config.yaml
num_key_value_heads: 4
head_dim: 64
intermediate_size: 896
hidden_act: "squared_relu"
norm: "rmsnorm"
norm_place: "peri"
attn_scale: 0.202
init: "normal"
optimizer: "muon_variant"
learning_rate: 0.00344
warmup_steps: 24
decay_shape: "linear"
final_lr_fraction: 0.0
dataset: "wikipedia_en"
Each number is 500 + 40 x the weight over the matrix's rms, rounded and kept within 0 to 999. Layers, rows and columns count from 0. Numbers have three digits each.

# q: layer 6 attention query, 256x224, rms 0.148, rows 201-215, columns 0-223
# k: layer 6 attention key, 256x224, rms 0.147, rows 201-214, columns 0-223
q201:537479559497459471384547558497473529507476517519549489513532525539525509462460513469500454542512456527576510523536495578418539503496490495469517528512487527510547457537499460515551471541549532509494458453523493474422508443537446507470504482543470422527556455525505477481539545493506490480454509472524546461469532560502476482522567514518494548541508512528461498459510564455475467477497515543507449526508497527483488475534502541494525498548465486501470535447503441508482513533476510466547502500450531489452486514534436490514486555498490512513520565451448550491522527541511479557494487494551493535505564550491476523491516513523525569440468460474480509532471466509535520507493
k201:449532564453504464506522556545539488479493465521510480512431478480491489563472527486495520486528493458510462475491485556531510542492481527577457530495538496493458539517516523503498490457494462431460482553483514491483511472523468506502494483471464560480506512497523494531509466463465532498510550490536463492531545492499488503520486528485465519511453485533494530511437505485489509474515503477535485520517503489519474520487497506472518527441467514530567525451537529552493436491495522527510529511507517513543523482483518501480586519533459515484494490421490540499467551476506507506498487486494573530511452488548520507517479445491552513519503595523458512506467503535491490534504
q202:628525452468451510521465437461457472479542571466512533436493522563492493638479443463517481445503465495377408506484439541440525548483466521495448493503453512462515460484455483499530500529558515486503514536507522472544495466551451510491500545480539487485536528524513516572448473519488578550550455498556499478523473507566530488501508526442529533467446565505510530507495497494520494504500568556504510515450491492564500502550501509498484481477514497504509502486544501505447519492461492530493506477505467426458562479448502502507511535513461487517528413496475508482439519446511526433533458528503475574484468485516474494509462482475487442484492386512450525478557490499347458597491
k202:527508433491429497496526486510550527536525502455531531495486533491482513573540564517447506564440526491605576498523495512465433533531525484584536495487496493540494514524514559482499501503456548535498483493444473524505560536480543496462562521546461511498475537531537487520517515500469485520487549532494544445526456442533448482490483488500436501492476469485483452564469549495484403485473489565448459506546517493527477500485525500493514552452471500444478452504518466487524431460508577539494531540543480530511516460489556486447512500457513437510525450457554549510526486490509496510524438461525544465495500479554572526499525449477511472433509542529552470508526531441531531459461
q203:578508472538457528430482540478527381500508535539501517434494505524499484481487494518486477548449442500489481494528493524483536516507488567611490513496511487550503482473499472466554529503537590577507500521490501486508483491464455449488545480515576418526464492499446479500536475407458485478595524493542468515399521584559516563512448508502492468483459526500519541564508529460546481503449582498489531513488493478472519563514519493488513470518557522498515516464477467565481489491496539441505493474526537525506466517540420513505484512498486513497546570538495608487512456508487553599560472483505571485531553542536430545496528474512484498518505437535540473451474531482432460513540
k203:569449603484442482419499504492544521557498496463490506445554526483454530546486506452457510534425459516464559504429478491487492515486522480575513454472494422478503519527491415537479457476475542468524437461502472499474558465448476561568517542503494510518477503483516517492497584497529470514488505485535509532561459533500510490525544450470564476497535521482456505544476493503555548509434524505463514486510427507456554528490504463478538514506525455482462436533513449475517492438502504480550539500448493466485519523486477499511478536508503489490500483537423496487483444457539523521536454528472501474499474510483502552414501476496492549485438481466515557479539532466504507480531
q204:419519614502550418571469486499466612509492459508576519575538478439492491534546518469589575457521572476538513523451463545510487491518477446420488488427463497446479529424478495531492475541492431453517514474499518469474462536494493477514553556498492523521486542483501525505479489539437547517457450512587504528448492477389478565407505478530490519477447497507456433463469505502475504508485419540457445512469374450576468509444504489458557572477538519532394517570521455450462476538576454535502498457517472484449456531479552485467453465478547486481576525597492488472485480510406475486513487495572444518453430463448426475527556507483487427576529542453536516540525537468567453502485
k204:542559500455557487544541503469478485484501440523489457491484487555473505460525444510519491517498475510355443486491505501552453540517459483409402526492486581505617540500503505537488522563484400500459511476485473514508505554495461461498491451461525449562505521490470458515486495519427454486539479478449496488504514428485444482513565462469522493519473509516561553528500508518487449487510427512520503503531495523506483502542488509493462508557489522479512488518537557479542480480493467496491459517484481506488486513534537501519528477500448481466497458534489535522539519517493458496490566486523562500489512550512563532493522512523497516533529498506514519518528484538494501494474
q205:445541444571499513565474473502434443500493523453465520509516511455437475547459514444450524367472535487498478485433418406472496498466490518488441519438475494459530416509468498496469547497466473516477553439509491535549503566567518524437496544418591503509457498497511564490455563489500508470533550512544471529551455493363515448485461530487485524448509515505509460434466490495560476494459530485479467527491525497532483541493426486563514487486550506508453580447518494477475509487474484496510489529522474478533518490454531462496490535400520539510437480600534471567536427587487521494503499477501426539573518494427479483492521512502467486505532528524458526495530531508540476570410
k205:488549489517419538488470457487486541437521522436481516511507470494421527507532505457477536450509458522539518478503497505566505457527485471568508550523548501481507507510490464449487523528474570530529514518501514539500497451526502506478516494501459492514468429481515473465488535525506551523455468444556505548539508525468483505494455449521489523516560520539441552458511483435478471459476490458489496469543464496521517526514479454524478505486477511504519484518490475480504500484516515471511485493485537514440547509534522480486462539513488474541526497510494441544464460471558501536489507523524498480508521505428562601510480499465502520494540555546502543479503578483512519496512
q206:525463454513593441647408475540453480493482558547494497553474469530458525512544513446514482490535549535513532489515533452487507512514467504462502495568460483457493514473525506510511551464468495413479535465434485501491515535456486506460598539474506524436501530473466529555506521499469528469453432442465534494542504412393496516480503478460500525474514533526490458507507547590456564535463553449464500493541498477524465577496490471512494449577473532504475530427510502473531514628493524451491494547433513452466441412505452472484462501505516475491461515497510466484502497507488478531530483475495448492459520513530466489502574459503426514486513553489534492460476523459462495564531
k206:510450526506515505563539450546487472467423486502506480612547498496537458501509507495521514545447556478531447474477429497455507506520483521451534487456574517465446527502508481516517457513452538577514438524519459511496453524501558548529453523471521498557479490502514502453501533479513503494557452532479486538465472425487552416532569460520521525491514466498525468541506464485467489546526522508504530494516516501465538547434503535494491531499491485513442447541511524473485492466500503483478501535497503475474501488456517527447564493533508496489590465568562528454498487547522479521473447484494440554533501507511530438535523517501522443546521514498549499512545516456535465478440
q207:565514365558522516582504498512515422579544543506486479474522513594512474602489542519451511509475522508460442502494477418503530490499487485556485485445489454481471499516453526556462487497482543558517514564519501517555539462524532562482518502417456461487468478552546527489456556523434521459493488454536492518553455559509525547543506532530487494459545539445510571446466478487473538568540525485507587439499533548547492446435511448519482488454548511510517542455536505519477524470436513456494585495522477482506585458467432450485507410504501485524469443443463558504499511482454596476477501487486511516505457515464582467479531497499493506423421555582483552495550499549518567478502
k207:474468490596494493513504524533519568522516518511549507546474526440492497507525534498472513494492525548576572469530472594411537518544512626574519506505454397501485422502553543514498521500479684520537474527482505553523508479458490533493526480509498485456514507471482487500471510510546510509515468502457461434471518499538492477478521503520504452488509568532500503527475500548513495503493555529468445502515424484474482474491486537490577427476515470487495502510546478475486491460526496453460460562401512456544530593462518469527541459543458549417523506514457504537456483477483539433506474445488524526470480476509480581491510519444486522463462490536514515467487508457510542500495
q208:560474522524492520437511492470536488518528452551499533511505471565554517537450497504499511544545485495426476482491477388426497506489490508553496531554504511447517425521472532524532508416494553490541389511483498483468514363523453523505507489554529473515559476549524482492514541505555527540530463548509431469511521503472489488478425460498472468522553492518432573527514479536504529501531539483526469462492576512469454500520546521525541526470481472501544519484496482399510473482509509546464549533464543547461530494544493530532538554573479479513439387497477435529479452486529596512539513514488426532463508481498493518455517515525468493363443457463477496538571452466493474471511
k208:551487435546528486437465518546471456522410535477476528504530520467379509497469537513446557537541531488568560506493493484383544502526516487520526530487473493451537464470501481514545503401425533494463527421528508489488532424436538508484498572488545487459474536541528511535512508469501487496524593433536431468467541512489420437449470535496541479523525573497495466602473465461477467482501518489510508436461547497550448528418486504565510484411526527519540434535469520476512466472500519553509487513529498468511507440532526478524472511453509556546539454468543461509491457436509557465533427459507490616542511404560502506549561521509542520443440543565522486566528583494522550443549
q209:550546444542554530408480637389524554496493510555507538471551517512487483545494511489602558514468451490444524514479509540459457490513490492454481542501533483515448481509519459470468538516562513448475459506552547552514478464526469474483383466492516495465534451456474519521436477512531465526528489539484499519514479507609517521503510522462481511507497516489497515493518486512512499477531477532523549507509550512512500493472450513502453485444490541524512482459506501482486423502471435476541517531516518481469558511534545497523547479567467569507483420574559600523472470500575534481455526492568538517480503523503486483463524494506491497541459413500474485419518508486479468520505
k209:585476411512568525540530440488523507521587503470534495472492545475542514512546471479537466548476451574553468518518484539456503445541454486540495457468510502545497497501504457505537538518573476529464500569479512514507495558449539565467499480524557505554485442504467475481497528498514429499533496542445487515385598548521526538466510517456418538465447514485516536486453545503516561503524534463519481496513516526500532481571485511494495480505459488488546513486477534497459445463466465595444543579533543544479475473538508476548500519566448492466502515482461479473514472480454497467485493501452559453485478474487512552513486538498508570429477487486586556510505480510495505494540
q210:516506493493523522457471453497523550506484522526539473498457444481488452516463442445439491513508494416503573553471517503446468490496534464534535474475493524430512532499454524530543494487508404551550511514515470490453486474487520527497515478559573510561557529497423498502519507449420539527500396524467514480530505486492567411524449450474508517498476515533513465535552506494573503466498511409549484487498514488545446514538541495561504468556531532457451508482478440464469498462466447512548527510505511484504507485424550490483534503441562530501424445554537530558477485503459492555518561483542433555476546471477487457501504498466453461476456581456481492504466536428433508554514
k210:495525540564427489514398497483489461595464493512477483511512557594503511522534461516479541530437494539482519521460452429484551467493461546429533532597548434462546450518520471492462530561450537469483451516477500466527440520511444593524501482401538501544491475429517438510529542499481500515415432478576521505539436424519459522484464562532523546570456443419433497523479506473513489506492469506512505509493499544570499479504405442574510458489540528531505510491535467498468463470474488568447471521506528486504524470499458458495524542469498488534466437520544469495490469514520534531500451516505551465529473472565537535494487522505451468553493531503442408504497516487369446492486
q211:519430489486491508503557443512435472461454542534406508562482501439440479501519510530469484563539504517427494455493527534434514438451486411481514500500494522481601506549604476437461506484552588506513451544482424480537524490522483496494466442432506433524430480458532537503466498512476523482495570442468531484475494528584520515480533541511466491448503433512510398517481510559511494550524534498569458510457501509537492462520472566502526544505531504443514543409472515504451532460483496496463503517522512566462471558474524519522534504603521557546506421501505558478475415497523531521446506490515548504552489506519530584551555569407557444452472447485464491502505507499485522444550
k211:547424595507446482474422573527503586470511537501552590527534500499475526464466490492446510524477467492447567511545430602515513472441513526488509555533529473531502525536498453528483503453496542444498453541558518494438438440450510546466551514550526523407439530443544530494514511487525592457517507487517512496394498563576526496468522486480501515542495498520527453496477475527449489513442612483442494442491549475461426495464493482481484514513534514450417476470534495459527528403474498447487551447485446467554535473547527500513502500446532508529558472460571498510461406446542502544426563372475538548494499490541527539556484458447516598444484462532447468517475526481518511539532
q212:480514627469512515502517625458536515509552491543457497501512500547505530506457566507478425540434505530543552517480456506554539465430481526468552480489485488409564528454558499518460446479543442473536513500466454431551494551505491467537501482490524460530464498535584494549549514515461470486489576543620494538516618487489530519499512573471541562557525463505457396539578476516444520514500524483521426513451524572516476519544527521533436447513511477450520471451483491496532470491508533445516468496557456490509491546427577518435500487442581449469461445538510513529503534528528460499503500440484440475515446455450478504525518492491513511503566541483532575538501378522529505522481
k212:367491487423481506479599505569527447504523464491518481473505472550522453515480488501544528519489573410527492498485442435502483489518576483517539529521547518500525498465427501426528552519498456507422531473418487501533504573518480491540449478571489498495594495452547473470576505561432524476485472588458525449429509535485456514485592495474457490587524399491554503440424483470574506505543405492443520497496474535526504466539532455492559555513501505467561485501523475490506545425559440458506496438520548656501477520470482496477465510497413488567503504514516496458542508552541449525445525424486517464475403444507476515466502497505464518527521469454519483503539471468532448526449
q213:580565535490542582418509551439441517492537521522553521465526516474469541486441423475513428436483558520443557518533489474499492505528524469557487461497435524480572481437412498499488464440441499464488493435508551514484512536480499466464499452532528504481531534527496554498563535449491497447465444526456514472516511445470533508530547474496524517485495475485539525547550494558532432496471506497458555524496376512528562534545556456525504467513490504476494598488511519469528553512547465528474445525518506483485524477527467501539488528504466483566469565464471439531533522418480482582560504532477526492420516543448588534525526492486453413474516514429547557494492584482513450494581
k213:522508519440510474548514459609465564499515513486571502535533540521504462503476487471515498604480448513434461469536473479477554465469479549474480522446510493557541503504530533528516461551497493559486381510444472522493519522495523542472499531521453497415480508535476412489472543460511508497518491471518500529541490487451517493457576503528553531502503557570528481487532481540532531526511571519543519440509494453514400484498563480472512525576486530510547447488499518501464422488500499497541445427427460538507518486459468496501495517412478517467480451559540483531540494513533459489584558594513568530544441591429497555465541500510526472504479642462509444547450482494520481473533
q214:483449525592458482500506570519551525562466460464556588592477547462538515509536581393539496441581487501570563476461482474433506496504503532537539535539467504499502494477498571585514520468546541498506498396441444433452510487505538560525549565487517521515539530589457525446462426446441460539534415477459487506367527509546533489447417481548491545461509574518466442505489515501534469561418477483506534470501455514421500439493544502600430522421477455475479512476461451466458486425500589543507516499471496505467476478544500423465576508502576474453447431449513411566552454476485525465528527404505571478536425510460496481480478602456582479536483553487473564515533458522499518482493
k214:522504462527534448460481576542479490467537479456539514468504480556486490475469537489561478517529484478573509534521524571523486463519531481494488469517472542531505498450506487502460489436482490505501512514470511534457534446450508466507472498475529553459531479437477536479459441513537455509434546521512515428332428556462525467469485542531476526456454524476484493505465524529483604515503430569583472499492456547528514501510430511572449500414504548509509517519534487498466473467473517474474455481384520558520493530487437508540456423500532456545538516516434533485498516486524467436462415502483524475485484499509545526486529541499488555523532530463499505483447497555543474588505
q215:470551529575527473431487526492415599489524496591517522450536488502545526476464503459574477543537497545479482478476486570542497443561535476564498513571582543520533503453514449543491459505496533468491523492537535396501520512521478471491514481517472438511534535416476551535506527465526549594518495475457465487462493519525412466418435540466620444537548449553451467527460509476475515483620482504514485523448541494469545404436535457523541485485553464529497585479477493476427512505538401489489536456529470498489508437573484462547457417526506508500525553488464535580585524535486549534462459395496498503515521531422490548444546514561510462434501565524487457523496517547405506565480